Part of a small language model's weights: 4310 steps.
Each number is 500 + 25 x the weight over its row's rms, rounded and kept within 0 to 999. Layers, rows and columns count from 0. Numbers have three digits each. The size before them is the row's rms in percent of the matrix's.

# layer 11 MLP down (transposed), 448x224, rms 0.0951, rows 434-447, columns 112-167
097:504513508500547530536468485494553472456528457514526500481480489475463524548498507529500502514523526503557499546469484503479527467509505550518472501504497477444519514490
107:494469518480489491403550528520509470503504473506470547472481556496519526483540490537482494463472546500497493535477502510524503526516511488493479532470524506518523515513
102:467517469508501485486479506502508507515536486479546494534488504533519457510489509470501475511535542502499477462493538510489454510517512518511475535511486543527509530499
097:518463500530463506501515475499494507544476479485539503519518511481544466490528499518545499528458521478480483506499512586525504503468513528483464511471517503523475484519
095:503468506468509488527480510517470484528529477520507519471483470472498471504543458500474485475497506499471444505506513529515535520545533468503472522453535439497495527485
098:495495525545501517512539521532499519496514455512472532459519496510505489501465505481516487482502495476454486529511537507519541534502460489470451520495461473503505558494
097:486537480554497485549537484460491534490513485522476459499484557480482509494477487521517495450453469522483480512439539555455505507498490519528429507509495454508480441523
097:465506493507516513507506488519488521516512488465488523531502466513463469484459505491527501480465462513480444454476520459475461542508467535490493431506503531448491484519
099:486500505522504509448502520442497565524467452475477517547477517468491486484526481508470467506515465491510514512507517589494496509496516497544482484516501505524510484509
093:499490487526534397488505519522518474513513504534499535488512440512490485494488518498487509484504492496481536484512513546489468486479506507514465539530520504537480504500
105:484514499469541521508502509528498532478491526509513498509490486509503532518486503502486519516532524523519470448452466493477523542509474535482437465523513499544436525497
097:461539487499508532549476514436509486486488504478548495496504506522484482532477481477518508516499520505521522487486498473492507489555535570509482528503501462505528495476
098:496513503491533513489518485437460539472509473522510529478487447503513494513506479511521510486478493534486510479471486495454531506553543459524517556477502517497527510502
101:527504447524524525529512551519468485537474518484530500508468538470492495494459510497513554527521482534545550493562489502507503481506482440485558515503464472473514520543
# layer 11 MLP gate, 448x224, rms 0.0942, rows 435-447, columns 112-167
108:447520508496459495494475506500462483511485527482491503524518480526457488470509500501488501482567468505550494515518498463493498492465519528518494522516532534491489469498
095:489475494525502511507539519539513552501485516508528547507506507538482484506530501465505491511476519485489548505535497491527527532532519484499499515475513510482507529452
097:501451484532500527489470485538522492516492473434528505503489514524469487468507535517472505529513482486503502503484520500466481544513528486474469479480536477485480503503
103:490529466474475526500497519482480523505550489518492506483478502472523513517540492512490482534538533501468407501515532460506538487484483461500465486529561492474514467510
100:491495486549489539496551468520503482542469478495498491500536478578486504504488509483505504494490534495494505485506534479501521509467454480467473540519492521517487495539
096:502524474501531507538531462487431519512488452504485481510481536462475506482513495571532523458496498447500516469476515547510481469508487493556497470560519511509490501500
095:491477462472496508502514465514481542496486489496519493503469506481520531494512483535531485457514501459490486500503469496486513513495495517467477491498480502535451536575
098:493493517464503541430533486456513538491506480482493499451514519509527514475477503479541514491489515485485496480503473513487510549500518565503522512527505495481532512502
101:535545509491498490471499527481536470508529526486498563485563517519519511469484550506473523475525492494530532510503444478493492508488490508516521473498514515518502478520
104:491507489484491498484516464513519468508484510551450492550544488523553540513498528528475534502485487457508515472559504513530451514487465533519502527526490546494537485458
101:498519460509535516530488506505471542506495498486519509536466503512510474497479530506490482513474522516525516445494502450466481478448516508484484446562490480504518499512
096:520477508507487524511498499475526434503495503515495478503540541520515476523509511478522467551576502518494476526503482488543493521503491509526496482516461540509507494538
097:477492449492515474512470483487476489487514497496481479524496519509502492467521473525522511536486490541512478485460489504492491503474531552524517520470482494501488495521
# layer 11 MLP up, 448x224, rms 0.097, rows 435-447, columns 112-167
109:503463515506501516472503498525546497460509484506492507487524535462493497459501473519504506442532520488473504474490514489506449482498492488487502464471476500512534473517
102:510524474486508505526490525501501512501520482453532482536490482476481453476534503506466512489494488478551485503495501511501498524503510476514514504500497509459457551461
092:490520471527516495503486478530490484506506489500523501497505507476517484497482519509520483528489491541484488473496522506472506478529429493509504489470496465498515509485
096:523513458478475516492487541491484518527545477488559481478429497459517529508514496487484435533487502473500486472541495488537507473528510495435491497487556464479493489514
100:518482498520503508475492494452516557495544501514511513516505489488498499474530494497487487507492497486476475491481506514500491486482468501492472494512486512482464487496
096:484509508556501508509463489464471476541467463513512525504554520491538501459500524503513515495526494490500477496558485535509500508476508456516521505496495505476503529529
093:508504546538505472457478471493484504480476532515506525506508512478507532533504482529518454490520427494509492508525499549505537491472493527502494485497503504528521510483
095:484467516534478497475460550549500507516509499478494539503514509520531549502467498519493530540564520490543531480456483490476495491468532500513469497511465510513474541499
095:504492506551477511489491495504525493457531502469523475469490515505499492495438479483483497487543474547550481505533469482512515521495507523547462482485508491527451492513
105:482507499538479481522518479471532515521515514473494476503538507530522492454488513524529523519500486471458530537472512475507538521474489546547499524508497497470514520456
103:547522519488474496509484492515509472457428535522498507422471533534471537506488476507499457509524484539511530532505496490489463561526501470505516513487504484436501500521
099:464555520524539509494527484491488580516523537492505480493524540489476497502458480480523474523493471545514464506494488498469487504477511501502459484468487509490481494515
096:521487519483473489532495493487528488497476493545468497519517459495487433496525509488550520509473533481491492487512481539501480481489457516505464517498536458492409502498